python train.py --num_hidden_layers=16 --num_attention_heads=4 --head_dim=32 --norm_eps=1e-05 --rope_theta=1020.0 --attn_scale=0.209 --tie_word_embeddings=false --parallel_block=false --learning_rate=0.00274 --weight_decay=0.19 --lr_head=0.00696 --schedule="wsd" --max_seq_len=1024 --doc_mask=true
Each number is 200 + 20 x the weight over its row's rms, rounded and kept within 0 to 999. Layers, rows and columns count from 0. The size before them is the row's rms in percent of the matrix's.

# down: layer 9 MLP down (transposed), 512x128, rms 0.0799, rows 135-152, columns 0-127
# gate: layer 9 MLP gate, 512x128, rms 0.0925, rows 136-153, columns 0-127
# up: layer 9 MLP up, 512x128, rms 0.08, rows 136-153, columns 0-127
down135,096,241,205,234,227,199,181,192,183,188,231,211,215,151,198,227,210,201,244,177,189,190,197,204,168,200,236,179,184,169,177,200,205,177,194,205,216,189,202,202,222,207,211,243,168,164,206,200,196,205,226,221,191,192,207,200,215,194,181,167,191,181,224,199,209,178,198,245,167,174,214,185,217,194,178,191,183,204,198,173,151,188,178,198,229,179,178,170,188,211,202,216,211,201,183,199,203,194,187,165,162,214,240,210,188,220,202,190,184,189,200,194,178,236,203,197,205,186,219,206,194,205,211,234,184,170,172,186,194
gate136,106,217,243,205,231,164,195,196,186,202,193,201,219,150,211,204,197,183,215,220,174,176,178,181,212,142,176,194,209,199,196,212,217,182,188,246,210,168,211,173,147,218,207,185,202,197,201,197,212,213,183,189,213,156,182,214,182,219,213,220,181,178,234,173,181,218,179,196,185,202,228,183,228,224,197,205,207,215,197,197,212,241,208,196,214,219,193,203,182,209,206,174,196,189,187,202,217,206,182,210,190,202,205,185,176,224,154,223,200,189,163,202,191,199,217,205,192,150,231,195,187,230,176,196,188,218,202,189,199
up136,103,184,201,202,201,188,201,192,205,211,205,160,210,197,177,196,220,186,174,208,217,171,216,194,194,200,193,199,247,210,218,215,174,237,210,182,192,195,189,181,199,206,175,251,227,204,224,182,228,228,182,191,166,171,229,175,191,174,219,196,183,201,224,211,204,226,216,190,199,191,226,220,208,183,200,206,166,186,197,193,218,185,174,194,202,169,185,210,192,181,241,183,203,189,181,206,201,189,210,201,204,159,194,192,190,197,197,188,213,227,177,188,149,184,140,216,186,215,201,165,191,208,221,228,210,179,150,217,171
down136,101,225,221,199,213,184,189,208,217,220,176,206,185,222,230,223,201,180,192,190,203,187,201,183,193,191,242,200,193,214,199,155,230,213,176,225,225,179,196,196,212,246,228,193,208,220,195,242,186,227,175,199,202,203,241,203,166,198,195,241,228,187,232,171,196,181,199,181,210,197,191,159,204,236,211,205,194,231,209,188,246,195,199,213,190,205,212,229,157,182,197,180,166,215,214,205,200,196,201,213,218,229,191,190,193,185,191,207,246,176,168,191,232,193,189,189,195,207,203,158,200,224,190,213,177,209,204,200,199
gate137,087,225,196,184,230,205,223,191,190,218,172,195,221,241,187,223,210,204,198,177,210,235,193,181,162,189,211,194,230,210,143,182,197,175,169,224,182,214,196,193,184,188,174,183,198,199,231,226,205,242,199,219,183,223,179,211,202,206,187,162,207,186,201,204,162,238,178,173,197,204,199,199,195,190,224,203,164,194,186,189,225,185,196,211,196,163,193,208,188,186,186,182,186,162,224,173,190,207,236,186,199,221,214,175,193,177,211,229,223,193,211,173,215,186,212,200,209,222,186,180,207,171,167,180,205,188,192,236,181
up137,097,180,200,230,191,208,236,202,187,242,178,209,208,207,198,205,197,212,188,201,222,176,216,183,180,208,227,173,210,193,203,210,226,192,198,177,231,176,202,226,211,204,236,200,208,231,178,220,177,204,175,191,211,218,190,196,204,155,202,208,212,210,202,197,177,219,188,184,229,212,214,184,190,219,185,218,215,230,195,154,152,198,223,188,190,213,203,207,183,191,179,179,201,158,174,202,220,143,206,220,196,211,187,204,207,181,189,210,214,188,199,181,178,152,183,175,169,223,199,187,203,181,145,176,180,192,180,207,228
down137,098,197,194,190,211,171,166,177,201,196,249,200,182,241,200,179,212,184,219,181,238,216,212,185,225,140,177,198,210,230,183,179,196,220,199,213,208,216,216,196,202,183,136,195,211,224,216,208,212,176,208,182,187,186,197,201,152,220,192,237,205,195,203,203,175,201,217,217,184,192,187,206,187,222,170,194,190,190,208,185,208,183,208,203,180,198,210,188,202,220,216,203,207,199,186,234,228,179,225,210,182,183,243,186,196,220,177,162,184,186,170,218,169,211,201,220,200,211,216,184,219,186,239,207,205,204,217,203,164
gate138,106,223,200,210,236,182,230,245,192,164,180,202,192,228,165,219,200,156,211,206,175,198,196,192,191,192,206,210,220,186,173,170,205,198,207,209,161,161,168,206,198,198,183,162,219,223,226,192,194,164,181,251,218,167,202,245,230,206,201,184,180,175,223,200,194,174,202,204,184,198,195,183,213,185,175,200,213,217,187,169,209,175,192,184,178,214,182,194,201,231,218,201,212,191,206,202,196,200,229,211,210,206,204,203,194,191,166,186,181,210,197,223,224,173,223,199,207,216,195,250,174,224,176,207,194,219,193,194,207
up138,100,189,176,209,198,222,212,194,196,182,222,202,198,203,206,187,227,241,204,210,198,226,236,199,178,226,209,157,208,245,183,194,203,181,227,215,186,212,208,177,184,200,236,215,179,232,215,206,189,220,172,194,223,217,195,193,189,227,147,183,182,187,210,198,184,215,190,224,191,211,210,236,217,191,200,228,203,195,210,193,215,156,204,219,242,187,161,174,210,205,218,173,215,174,182,225,175,175,200,186,167,207,151,227,178,199,220,186,189,191,206,218,182,182,200,202,183,202,230,175,178,213,183,201,206,228,196,193,176
down138,101,169,170,232,186,189,235,225,174,170,139,197,186,219,183,172,211,194,185,190,213,220,189,203,200,210,187,190,197,211,233,205,182,199,218,198,185,196,212,188,223,205,184,189,199,208,176,194,211,195,185,218,226,179,220,187,186,225,192,217,134,203,182,177,179,184,186,169,187,202,219,189,196,196,206,188,185,216,197,212,215,183,222,198,223,216,201,170,213,204,159,208,204,191,201,171,168,207,206,192,211,215,183,198,208,202,249,181,178,200,177,207,238,216,253,179,167,176,186,172,188,203,206,221,195,233,211,211,228
gate139,089,211,211,185,198,215,185,194,200,216,185,204,195,204,215,218,206,205,177,234,229,202,193,222,190,200,204,193,193,175,202,204,225,211,206,187,219,183,227,220,212,160,184,168,196,215,209,214,194,178,175,208,243,181,175,209,227,206,226,189,208,235,234,229,150,184,222,239,205,214,207,187,235,192,227,212,202,202,189,168,182,185,207,241,190,160,187,151,205,210,189,203,195,233,204,171,173,218,197,193,179,221,196,212,205,206,153,175,228,183,176,187,199,225,179,214,198,205,185,180,186,186,199,160,219,185,226,211,220
up139,097,187,204,200,204,191,243,210,209,206,196,187,205,197,200,161,227,205,221,191,192,202,200,205,194,201,216,192,199,199,152,173,168,176,136,228,218,199,197,182,169,208,232,167,198,214,210,177,192,183,210,204,210,202,203,216,191,209,204,185,246,188,221,193,187,203,190,214,181,198,180,200,215,185,158,161,184,190,208,197,192,193,176,235,233,208,206,184,216,202,216,214,186,170,235,210,217,196,210,174,203,204,190,153,250,184,231,189,242,232,173,229,217,216,183,193,179,200,216,185,212,192,235,209,212,209,200,187,201
down139,098,206,187,173,200,194,171,204,231,217,168,197,181,183,226,211,187,161,186,205,221,212,184,223,202,187,229,208,202,247,207,225,245,231,189,192,192,193,259,202,203,166,199,210,184,222,213,199,185,225,195,198,214,203,185,175,208,214,197,200,198,256,209,201,156,179,185,205,200,207,182,224,231,194,191,191,194,217,202,203,169,209,212,181,214,200,172,206,204,172,226,188,201,224,209,171,164,186,232,161,166,240,203,216,213,206,178,158,217,207,208,178,180,209,200,176,191,195,205,176,214,194,222,188,195,197,207,210,209
gate140,102,215,222,186,233,188,197,192,172,217,158,219,216,178,218,205,179,209,198,180,185,194,178,225,184,226,227,227,186,223,195,249,197,205,178,193,145,180,173,199,190,202,162,179,192,193,195,173,186,223,207,202,216,194,199,201,195,168,209,203,197,226,178,175,194,221,213,194,189,220,209,228,217,187,231,205,202,195,222,226,195,171,236,210,164,194,207,199,216,217,239,187,210,228,200,236,170,193,164,227,167,189,206,220,190,198,174,204,209,217,188,175,199,203,218,170,189,181,182,213,249,200,198,204,218,193,176,183,201
up140,102,222,228,160,198,188,205,188,171,187,178,168,185,186,206,179,211,193,207,205,190,268,187,195,239,203,212,196,212,194,203,196,231,163,209,172,212,177,222,177,185,166,191,240,204,208,138,191,213,208,210,188,180,177,189,221,224,187,178,191,207,190,191,185,170,166,195,219,207,198,198,219,175,202,192,163,200,197,215,225,206,216,208,214,211,203,183,213,192,217,197,218,226,216,217,193,193,216,182,221,221,166,170,218,199,202,185,216,226,233,193,180,192,210,201,198,184,167,190,181,178,190,200,223,171,211,177,159,190
down140,102,214,169,168,226,196,194,196,216,197,185,211,193,185,198,178,198,167,209,227,189,254,203,224,209,216,209,222,170,167,158,211,226,207,222,222,192,221,220,208,225,194,204,200,206,196,175,173,217,162,187,246,203,182,188,220,212,206,233,225,222,198,233,226,173,195,233,189,254,191,169,213,215,203,188,195,217,190,183,176,190,209,231,183,213,191,231,229,208,177,205,209,171,193,190,202,217,197,169,201,185,202,256,199,197,206,192,213,190,202,174,190,206,183,214,196,177,178,201,202,189,180,216,190,221,210,175,196,180
gate141,105,209,188,205,183,200,206,227,188,211,216,199,143,206,197,159,203,176,188,212,189,217,201,209,192,204,192,202,233,203,200,215,199,208,194,166,241,233,196,190,207,214,215,216,213,223,188,181,203,187,176,202,210,195,177,196,251,207,191,200,214,189,217,224,163,211,151,198,161,197,193,206,170,191,201,187,218,189,203,189,183,178,201,197,224,217,170,213,165,213,194,217,167,168,171,194,225,214,147,171,182,211,178,203,227,192,197,171,211,203,179,197,224,198,226,183,201,156,200,166,206,207,201,236,188,205,227,183,222
up141,105,177,215,210,213,206,192,205,211,215,192,224,207,211,208,190,185,211,194,199,240,200,198,191,203,189,160,182,225,211,206,203,194,198,217,211,239,219,203,217,182,195,204,186,250,225,207,240,194,182,171,179,173,221,214,222,194,184,203,226,220,169,207,201,206,204,184,217,184,175,197,198,181,216,200,209,242,167,225,244,261,225,207,196,208,180,196,190,206,221,144,198,208,187,175,208,195,173,196,188,199,193,234,177,228,173,200,203,229,197,214,238,207,211,198,258,227,206,206,194,197,214,184,194,179,183,211,224,202
down141,106,201,196,170,176,217,187,207,211,177,196,178,201,191,205,213,171,183,203,215,184,191,237,185,188,236,169,207,191,191,169,220,217,215,189,208,192,192,193,202,204,181,188,210,221,178,245,199,211,185,194,161,193,171,158,232,186,172,209,179,220,215,226,182,232,186,177,233,197,229,191,204,246,168,199,173,171,190,211,179,196,185,224,175,189,188,178,191,217,213,163,214,183,227,204,202,201,196,192,229,231,190,200,192,175,236,193,215,180,224,174,194,182,179,204,197,141,175,189,238,200,191,204,199,203,195,206,214,191
gate142,100,185,179,245,151,211,220,196,187,214,216,202,189,197,179,223,208,184,194,190,197,219,214,207,209,187,165,207,215,168,205,230,199,214,188,209,215,198,187,165,218,157,177,201,216,234,207,223,176,239,165,186,200,206,215,202,183,144,213,169,196,197,204,198,195,196,193,217,174,189,196,206,182,206,185,216,194,197,178,171,214,225,200,189,145,163,194,213,190,206,211,222,188,215,198,204,202,198,216,199,204,180,213,218,230,218,240,174,181,239,180,222,223,168,244,218,204,201,181,205,210,209,234,191,196,200,199,229,196
up142,099,216,191,210,172,193,212,198,187,187,158,207,199,185,196,224,196,200,174,186,208,198,198,203,184,189,211,201,186,140,181,180,178,234,193,221,179,193,201,182,190,195,191,248,200,218,184,211,194,215,200,177,221,171,135,194,194,226,191,210,213,231,185,203,200,185,232,224,200,214,195,197,245,184,209,221,169,227,187,205,223,200,202,203,207,199,208,207,182,218,197,170,194,174,240,207,206,219,198,216,225,201,183,205,199,211,178,187,198,207,208,169,195,161,205,220,162,202,199,183,177,195,169,188,168,175,218,254,165
down142,101,216,197,244,200,208,177,183,194,155,205,231,181,225,179,190,196,194,213,186,149,224,172,185,213,199,160,186,198,200,216,218,173,210,215,188,194,208,175,194,206,211,224,214,188,208,210,197,199,184,222,235,194,226,187,188,193,183,184,251,197,218,195,239,187,228,220,197,218,242,193,195,211,175,173,212,193,175,186,157,199,195,226,175,193,207,246,189,171,201,206,216,196,203,191,228,210,214,187,212,224,176,195,202,205,194,187,178,198,222,226,214,181,203,204,197,201,212,211,173,209,218,176,167,195,250,198,188,236
gate143,104,168,201,206,187,184,191,211,208,205,173,216,202,202,202,204,199,214,181,176,189,241,190,207,195,190,166,245,177,180,161,142,231,197,218,214,204,171,192,180,240,184,200,190,182,204,187,174,207,168,200,223,232,190,190,209,204,213,191,190,205,179,221,183,170,218,205,206,192,197,234,188,218,169,204,219,187,188,177,192,211,220,227,208,193,169,200,183,197,220,154,203,193,200,182,198,231,208,176,167,214,212,204,192,206,215,215,180,182,215,210,193,252,171,177,187,186,161,207,205,201,227,173,173,204,182,188,177,236
up143,101,178,206,163,229,237,191,210,226,204,198,213,207,207,218,185,224,204,201,203,207,182,225,215,216,182,192,194,196,182,197,200,215,211,198,184,220,203,229,233,228,169,173,136,176,200,161,210,191,241,212,197,183,179,223,200,168,217,215,198,212,186,175,234,208,195,189,200,206,182,194,193,201,201,197,181,238,213,228,151,155,182,221,179,198,167,225,222,169,177,221,222,177,173,184,173,219,216,189,206,183,201,205,182,225,217,198,185,198,197,210,186,207,210,229,178,214,198,199,213,185,181,176,161,200,195,182,207,181
down143,101,182,171,205,222,236,180,248,203,220,159,186,191,218,195,187,188,209,240,222,206,221,226,203,166,208,223,174,165,188,217,233,194,219,172,188,205,228,204,203,181,206,233,192,175,232,242,173,192,171,181,198,209,180,209,191,213,173,177,198,210,171,204,200,195,207,206,214,181,156,190,218,200,196,161,222,233,169,205,224,196,175,209,196,188,202,234,234,208,207,212,196,195,188,221,195,188,196,208,197,200,213,189,216,191,217,226,195,221,170,198,234,174,191,211,156,220,186,202,228,223,229,200,196,210,201,204,205,206
gate144,094,193,199,210,222,215,227,218,182,210,199,218,224,225,251,209,190,189,155,180,187,199,225,204,207,187,201,196,224,189,177,205,199,200,223,155,212,176,203,211,217,205,179,200,197,197,204,137,254,239,180,167,173,205,198,178,214,200,168,176,167,230,189,213,192,194,214,176,186,196,209,225,197,183,248,211,206,169,211,176,179,193,187,199,223,176,214,199,187,217,212,196,225,209,211,246,232,201,202,212,163,216,194,219,200,203,203,203,203,206,190,199,191,170,177,200,220,208,179,181,195,182,190,202,202,189,159,222,199
up144,098,209,188,219,174,179,216,217,203,175,181,248,240,236,183,204,178,240,153,181,192,196,186,207,198,178,215,198,199,225,207,172,192,207,235,186,174,198,224,172,184,172,190,216,189,158,191,211,178,172,199,176,205,217,178,213,208,247,211,184,206,208,228,223,196,200,238,228,206,189,218,184,179,198,164,211,234,165,213,217,197,175,165,213,185,224,203,226,204,177,191,203,181,211,198,204,205,213,170,200,205,214,193,198,187,229,197,196,218,195,189,196,195,205,185,173,187,208,181,194,167,243,198,224,194,186,192,182,217
down144,098,206,196,221,199,176,205,219,229,192,228,205,206,211,209,210,206,176,208,184,196,201,220,197,232,222,193,181,214,151,191,234,205,188,202,175,211,164,201,168,194,242,166,226,164,209,187,179,186,213,221,257,168,225,188,247,169,194,209,177,212,201,201,198,202,205,192,190,183,209,212,196,173,158,192,203,167,203,215,188,203,155,197,245,192,197,168,203,197,202,192,223,214,220,206,214,207,200,181,200,187,198,180,181,201,195,248,216,161,197,188,176,196,190,207,173,186,185,197,204,215,190,190,197,180,174,174,174,211
gate145,105,234,223,217,238,189,204,206,213,194,189,174,239,174,171,159,196,185,208,192,192,188,176,180,221,189,232,197,201,213,213,206,242,249,229,206,173,161,212,219,212,188,202,204,216,213,219,195,212,211,171,182,202,203,189,238,187,168,215,210,189,191,205,176,157,219,186,182,195,210,201,200,230,170,200,243,197,205,217,195,199,211,218,207,181,209,183,179,195,203,207,185,247,206,210,183,184,202,212,200,208,213,238,218,193,191,166,184,187,209,208,183,224,201,215,159,162,199,209,210,179,177,160,221,202,221,181,201,191
up145,102,195,225,189,189,196,190,192,186,194,239,187,198,202,214,195,218,214,211,178,201,218,216,190,190,147,183,216,181,219,201,204,210,198,193,206,194,172,235,188,218,187,178,147,227,182,191,210,201,230,182,209,214,193,213,206,189,236,213,199,242,178,177,168,197,228,204,227,190,180,215,189,195,164,224,210,192,168,174,225,165,168,239,224,223,141,193,197,207,233,199,192,196,215,193,202,209,193,203,195,172,224,212,185,192,184,190,219,204,199,212,185,193,199,227,216,189,180,182,260,211,219,209,177,213,197,211,192,227
down145,100,175,202,187,193,233,200,221,249,203,175,197,198,174,203,207,184,215,174,192,219,176,148,190,185,175,195,207,203,213,200,207,169,211,184,205,195,220,190,217,212,197,181,197,232,190,177,184,214,194,192,241,192,190,241,211,193,215,203,190,211,207,180,198,176,200,237,193,150,195,182,157,218,158,190,194,207,195,213,198,218,218,187,217,196,185,157,204,210,235,242,208,243,240,209,216,222,217,222,192,174,195,212,191,196,197,216,189,216,213,168,183,168,178,195,223,214,219,223,225,190,215,214,195,184,215,179,221,207
gate146,103,153,194,241,182,208,191,204,179,228,196,204,159,204,179,225,172,178,196,190,219,190,173,212,165,195,192,166,213,221,179,199,192,240,173,191,207,187,211,206,212,186,205,196,162,198,222,218,185,196,216,201,221,206,163,234,221,186,224,212,215,195,226,198,194,231,200,226,188,228,171,203,193,179,210,207,218,233,197,200,258,190,194,205,215,260,157,189,216,196,168,191,216,206,204,186,215,219,184,200,204,178,190,220,163,177,201,228,180,179,180,190,220,195,206,209,209,216,213,222,209,188,183,219,184,205,190,208,206
up146,100,181,202,153,210,154,179,191,198,214,175,209,203,204,177,178,164,200,210,200,204,182,218,216,215,215,223,209,226,168,210,198,202,192,205,167,176,206,202,185,186,223,223,203,231,223,197,227,251,189,188,250,186,231,211,194,188,166,204,184,181,211,193,194,206,200,173,247,194,215,179,192,186,191,227,215,203,166,228,235,243,196,220,199,198,202,213,207,204,206,202,217,220,205,172,199,184,196,230,239,198,171,210,244,186,202,180,199,190,207,202,180,200,169,181,200,164,184,229,191,216,224,188,207,207,190,215,188,194
down146,101,172,178,179,183,218,205,183,216,176,196,245,223,193,189,217,210,198,195,185,217,185,194,194,192,206,170,209,215,177,200,190,181,202,174,181,221,214,148,183,232,166,188,188,217,185,210,187,187,201,203,237,190,201,189,219,176,227,230,217,204,220,172,144,193,191,217,179,208,178,230,202,184,173,186,204,197,190,183,201,200,175,213,213,189,214,227,174,193,213,235,169,181,205,215,218,167,225,193,182,182,173,180,203,168,197,209,230,204,213,188,238,184,193,227,186,220,225,188,199,244,232,191,224,190,194,198,212,166
gate147,094,202,173,232,214,208,217,204,211,233,231,193,224,185,215,198,187,207,225,205,175,238,188,204,211,211,200,185,199,206,209,226,222,196,198,173,196,223,188,180,211,184,180,184,207,226,220,199,170,223,184,200,213,207,177,180,205,175,221,245,233,195,238,182,208,200,208,179,203,201,224,198,156,185,209,215,186,217,216,227,210,202,190,204,185,197,253,195,182,172,265,221,242,187,198,222,210,178,206,209,213,211,212,216,218,220,233,247,232,217,218,215,184,175,220,195,212,212,193,199,172,199,179,206,214,201,215,195,231
up147,103,211,215,209,177,190,195,205,226,255,207,242,188,219,209,209,232,211,202,202,223,186,203,208,169,195,211,184,221,194,213,230,205,213,205,227,211,217,212,189,241,187,229,190,190,213,192,197,173,216,196,179,161,214,161,205,190,207,183,192,222,202,213,211,222,188,194,215,211,205,212,206,187,192,200,186,205,180,211,191,174,220,190,241,207,221,187,186,217,232,182,189,208,218,173,192,208,208,167,170,163,197,212,211,223,229,117,178,222,205,187,212,205,192,154,193,209,206,190,167,228,230,203,186,212,214,212,184,196
down147,104,165,180,190,197,233,203,163,176,191,177,229,230,188,184,192,226,198,185,208,187,181,211,223,229,198,183,209,196,199,201,215,202,200,207,220,182,167,213,235,186,194,191,228,202,210,212,208,181,203,202,210,190,190,209,220,209,197,159,210,225,186,158,217,208,177,172,202,208,188,209,234,200,187,231,223,180,198,200,236,173,162,235,176,177,222,198,208,254,183,196,194,234,180,172,225,213,182,177,173,188,166,222,208,179,193,189,215,227,236,188,210,230,185,195,236,220,203,186,194,182,192,196,181,227,187,192,216,189
gate148,099,207,268,214,236,206,189,218,170,218,195,215,201,210,194,194,213,194,211,182,193,212,190,210,181,166,189,206,217,175,190,162,210,168,196,209,216,201,193,167,187,157,234,209,229,219,194,195,210,206,222,221,164,192,166,183,215,209,186,165,192,192,184,238,177,186,200,227,172,215,215,188,195,175,186,210,204,172,189,192,222,207,178,192,202,220,182,179,178,219,216,205,177,193,189,195,164,205,168,212,225,174,171,214,194,195,193,168,167,190,213,235,196,183,170,178,224,180,215,203,183,214,188,212,180,226,188,183,179
up148,098,177,212,200,208,195,201,198,187,181,195,177,190,206,169,202,227,186,187,228,245,189,195,228,188,182,158,203,197,195,180,207,220,205,244,227,172,183,179,200,211,194,235,236,228,211,228,212,227,206,227,232,220,212,162,229,205,201,226,173,198,207,201,203,154,205,200,240,206,186,220,227,152,218,181,212,161,211,210,203,188,220,222,211,195,206,206,174,228,155,209,196,230,191,191,200,221,226,192,193,232,200,231,204,205,223,203,188,187,220,189,227,212,216,181,205,208,213,187,199,189,216,183,207,204,233,219,195,199
down148,097,192,210,189,207,202,210,198,169,231,178,233,217,211,194,201,147,163,186,186,169,172,212,190,172,183,225,239,281,205,179,223,241,193,189,228,194,165,191,208,201,200,176,194,184,211,174,209,159,203,192,192,169,200,214,216,200,214,200,234,171,189,212,192,161,179,214,193,184,205,178,199,231,209,219,214,187,194,184,196,217,186,200,216,195,191,168,203,183,189,189,211,201,183,206,208,175,238,206,192,212,179,218,189,195,218,207,181,203,217,181,200,171,199,181,200,194,189,178,191,206,189,224,197,188,169,182,171,221
gate149,094,220,227,227,198,224,202,202,214,182,197,198,204,223,188,203,175,208,175,177,180,184,211,207,204,198,194,219,204,216,176,191,224,194,190,202,177,192,197,172,203,207,176,163,183,153,245,210,193,174,178,185,186,224,190,189,211,191,241,197,201,206,234,199,208,210,184,211,198,242,192,223,198,225,168,187,192,209,182,181,188,176,144,263,222,185,175,221,194,197,205,226,187,194,209,197,249,202,199,203,224,169,182,211,181,237,201,187,202,194,204,222,200,212,180,204,240,178,194,163,203,199,210,171,205,198,213,181,178
up149,099,237,196,187,196,200,195,203,230,221,201,214,206,196,199,202,196,203,205,188,236,160,177,210,199,193,205,192,193,191,182,222,178,194,195,192,212,209,240,219,196,209,196,180,185,189,221,177,195,253,188,196,191,182,214,202,185,163,186,180,207,242,193,187,195,200,175,206,215,212,218,257,179,194,193,175,198,195,235,185,180,186,222,176,203,195,168,216,186,232,170,216,235,170,222,162,226,189,158,197,188,217,178,186,189,208,195,195,181,195,215,239,231,236,210,198,217,186,200,155,213,187,208,193,206,208,160,188,172
down149,100,234,226,209,214,165,221,204,174,181,211,228,198,217,194,218,176,222,153,171,204,260,170,200,188,227,185,204,168,210,213,183,176,212,185,174,226,222,212,202,200,215,159,201,186,203,204,187,219,165,185,180,195,218,189,201,225,222,197,214,197,224,204,188,199,193,197,160,177,197,203,196,185,209,189,187,180,200,154,201,221,172,192,202,190,198,218,203,195,196,223,211,241,213,204,200,198,199,194,203,201,231,187,199,195,190,213,224,188,203,187,215,190,207,151,165,213,178,220,173,195,215,183,216,176,225,163,188,155
gate150,098,201,221,231,235,206,199,189,206,204,219,190,198,192,162,196,211,228,193,207,190,198,176,218,198,180,204,199,199,171,202,199,197,191,166,207,201,178,216,205,183,198,161,230,190,179,206,220,209,172,211,193,229,179,180,204,234,186,229,191,219,184,253,212,187,207,170,181,207,222,192,191,225,153,231,184,206,247,172,199,199,190,191,213,250,217,187,206,192,214,187,235,166,205,189,217,151,211,207,217,198,210,234,208,181,180,184,239,183,206,199,182,197,198,202,192,207,185,154,180,185,212,225,202,235,213,204,217,214
up150,103,213,205,205,208,249,210,205,187,145,171,220,201,181,208,205,221,249,198,204,179,221,226,179,159,193,188,203,192,199,185,234,188,207,168,184,182,216,243,189,240,188,227,201,186,246,201,185,229,196,173,190,201,200,214,198,237,189,227,195,184,202,205,198,194,204,210,206,183,187,194,195,228,207,248,200,223,191,196,179,183,202,224,207,188,203,192,209,230,223,171,203,192,196,235,175,225,192,215,187,186,201,198,207,220,219,200,195,191,186,180,200,224,220,179,182,215,175,236,203,161,208,250,186,193,187,189,188,195
down150,102,192,205,197,228,191,206,227,223,219,214,175,179,207,194,161,200,201,192,231,206,162,175,209,190,213,204,190,188,202,204,211,194,234,223,178,207,206,177,191,167,184,193,209,218,180,225,200,202,218,182,182,220,187,191,208,213,190,220,165,172,193,212,226,219,201,197,195,234,185,216,167,245,184,185,196,195,228,208,209,159,190,170,199,171,204,177,239,148,198,214,201,204,193,223,198,207,200,203,199,223,219,229,215,156,186,186,221,216,172,203,214,203,219,250,204,164,197,190,216,240,177,219,191,203,209,206,157,207
gate151,099,194,237,176,207,171,196,209,220,225,213,167,211,210,214,200,244,197,206,184,214,231,235,138,215,196,185,164,224,209,176,198,209,219,160,178,202,204,189,205,213,211,182,212,169,162,179,206,177,192,197,191,232,201,195,167,193,192,184,178,182,223,230,200,212,200,189,172,184,197,194,179,221,193,203,179,168,174,186,194,186,195,174,166,204,165,179,200,184,203,217,204,189,170,208,189,168,215,196,218,206,183,210,212,207,181,236,189,211,209,176,181,190,228,195,195,218,189,210,217,179,190,185,166,182,213,197,150,214
up151,097,184,197,188,191,213,168,190,196,198,165,212,221,217,187,190,217,221,175,226,179,186,223,170,186,211,191,212,178,212,180,218,219,199,190,196,184,210,208,203,221,194,213,205,204,217,192,202,224,241,189,165,199,185,216,218,184,210,191,189,206,227,204,191,255,177,176,227,201,193,165,206,181,163,221,182,213,197,153,173,178,194,194,220,217,221,199,209,229,182,214,181,203,177,218,200,171,177,195,215,217,212,220,212,218,239,206,227,188,188,183,219,225,235,197,156,225,194,159,203,212,182,206,159,229,166,181,213,206
down151,097,231,194,216,192,246,208,217,206,177,188,178,188,180,179,191,161,198,178,210,210,178,190,186,216,204,167,231,258,204,199,186,219,234,203,211,236,223,233,240,218,168,206,205,228,165,213,145,198,214,194,186,183,203,196,191,211,231,196,191,207,200,204,209,215,197,206,175,205,232,170,209,186,189,246,194,185,224,194,198,176,193,143,205,182,224,202,217,203,206,207,190,210,206,225,230,214,190,224,199,231,180,186,213,195,174,197,200,198,165,203,222,196,191,184,223,205,211,211,195,223,218,196,211,219,186,214,218,209
gate152,090,235,160,177,173,195,229,193,205,201,201,178,142,191,208,228,172,199,182,223,199,186,216,236,212,192,218,193,234,213,216,183,210,189,192,182,203,195,209,225,182,184,194,183,185,154,206,175,187,187,183,204,203,204,198,185,184,168,199,161,212,218,225,182,175,229,210,196,183,207,196,191,207,189,210,190,182,180,222,191,202,180,198,220,176,195,191,229,194,203,225,171,195,198,204,199,222,153,243,189,205,183,211,200,217,208,181,209,245,203,173,214,218,220,218,190,230,202,162,179,220,227,183,157,196,197,205,169,218
up152,097,209,210,207,182,177,238,203,169,214,201,192,207,213,183,214,183,192,181,176,223,180,194,195,206,196,188,221,202,243,199,158,218,180,198,205,216,167,206,200,194,213,186,193,207,213,201,214,173,195,206,188,191,209,171,194,204,177,216,199,208,197,192,217,191,208,225,132,207,188,184,169,185,206,186,196,208,208,208,237,204,167,193,163,213,236,196,225,201,165,253,233,177,195,210,193,191,220,184,191,231,233,193,147,213,216,197,222,207,200,185,199,183,209,179,175,188,229,182,225,193,236,172,157,196,211,197,214,204
down152,094,202,216,207,202,209,216,188,176,228,215,214,249,221,221,199,218,190,174,204,208,236,195,243,188,187,225,223,195,164,207,224,242,180,230,234,205,195,200,180,192,182,193,203,197,213,200,230,217,198,218,208,200,162,204,174,204,193,189,206,194,181,203,182,199,203,196,150,217,209,185,209,212,157,215,200,170,182,180,189,193,140,181,183,184,220,212,199,184,224,249,195,216,183,184,144,181,175,220,163,180,206,214,212,175,207,188,179,199,212,221,211,194,200,223,201,197,207,187,202,203,192,222,208,213,203,206,179,174
gate153,106,198,192,201,215,202,181,233,198,182,207,208,185,192,225,197,188,221,182,205,198,171,199,180,224,176,207,179,250,207,197,159,210,188,190,178,185,179,198,170,198,157,203,200,172,172,198,222,225,187,197,228,194,224,180,195,205,216,213,160,215,227,220,183,226,193,241,217,169,222,196,199,174,173,222,239,224,223,171,191,209,178,209,188,241,213,213,211,193,208,164,227,211,236,214,167,205,209,192,181,198,186,212,222,236,189,221,227,211,189,168,210,203,206,224,200,191,220,201,195,206,214,170,188,243,204,203,191,214
up153,103,201,188,187,222,133,239,207,190,189,190,178,204,203,198,177,216,191,219,162,213,217,202,190,197,209,183,208,186,199,189,231,166,218,182,201,206,245,206,192,175,193,208,196,179,202,182,193,189,204,187,205,171,209,184,229,199,207,197,229,192,226,198,173,217,206,228,198,198,182,194,203,210,193,168,202,186,182,178,202,203,159,195,220,198,163,194,187,225,209,192,205,188,177,250,222,155,190,196,218,207,176,206,202,217,173,184,201,207,193,199,203,206,197,165,192,153,147,179,186,161,182,167,179,185,224,227,192,210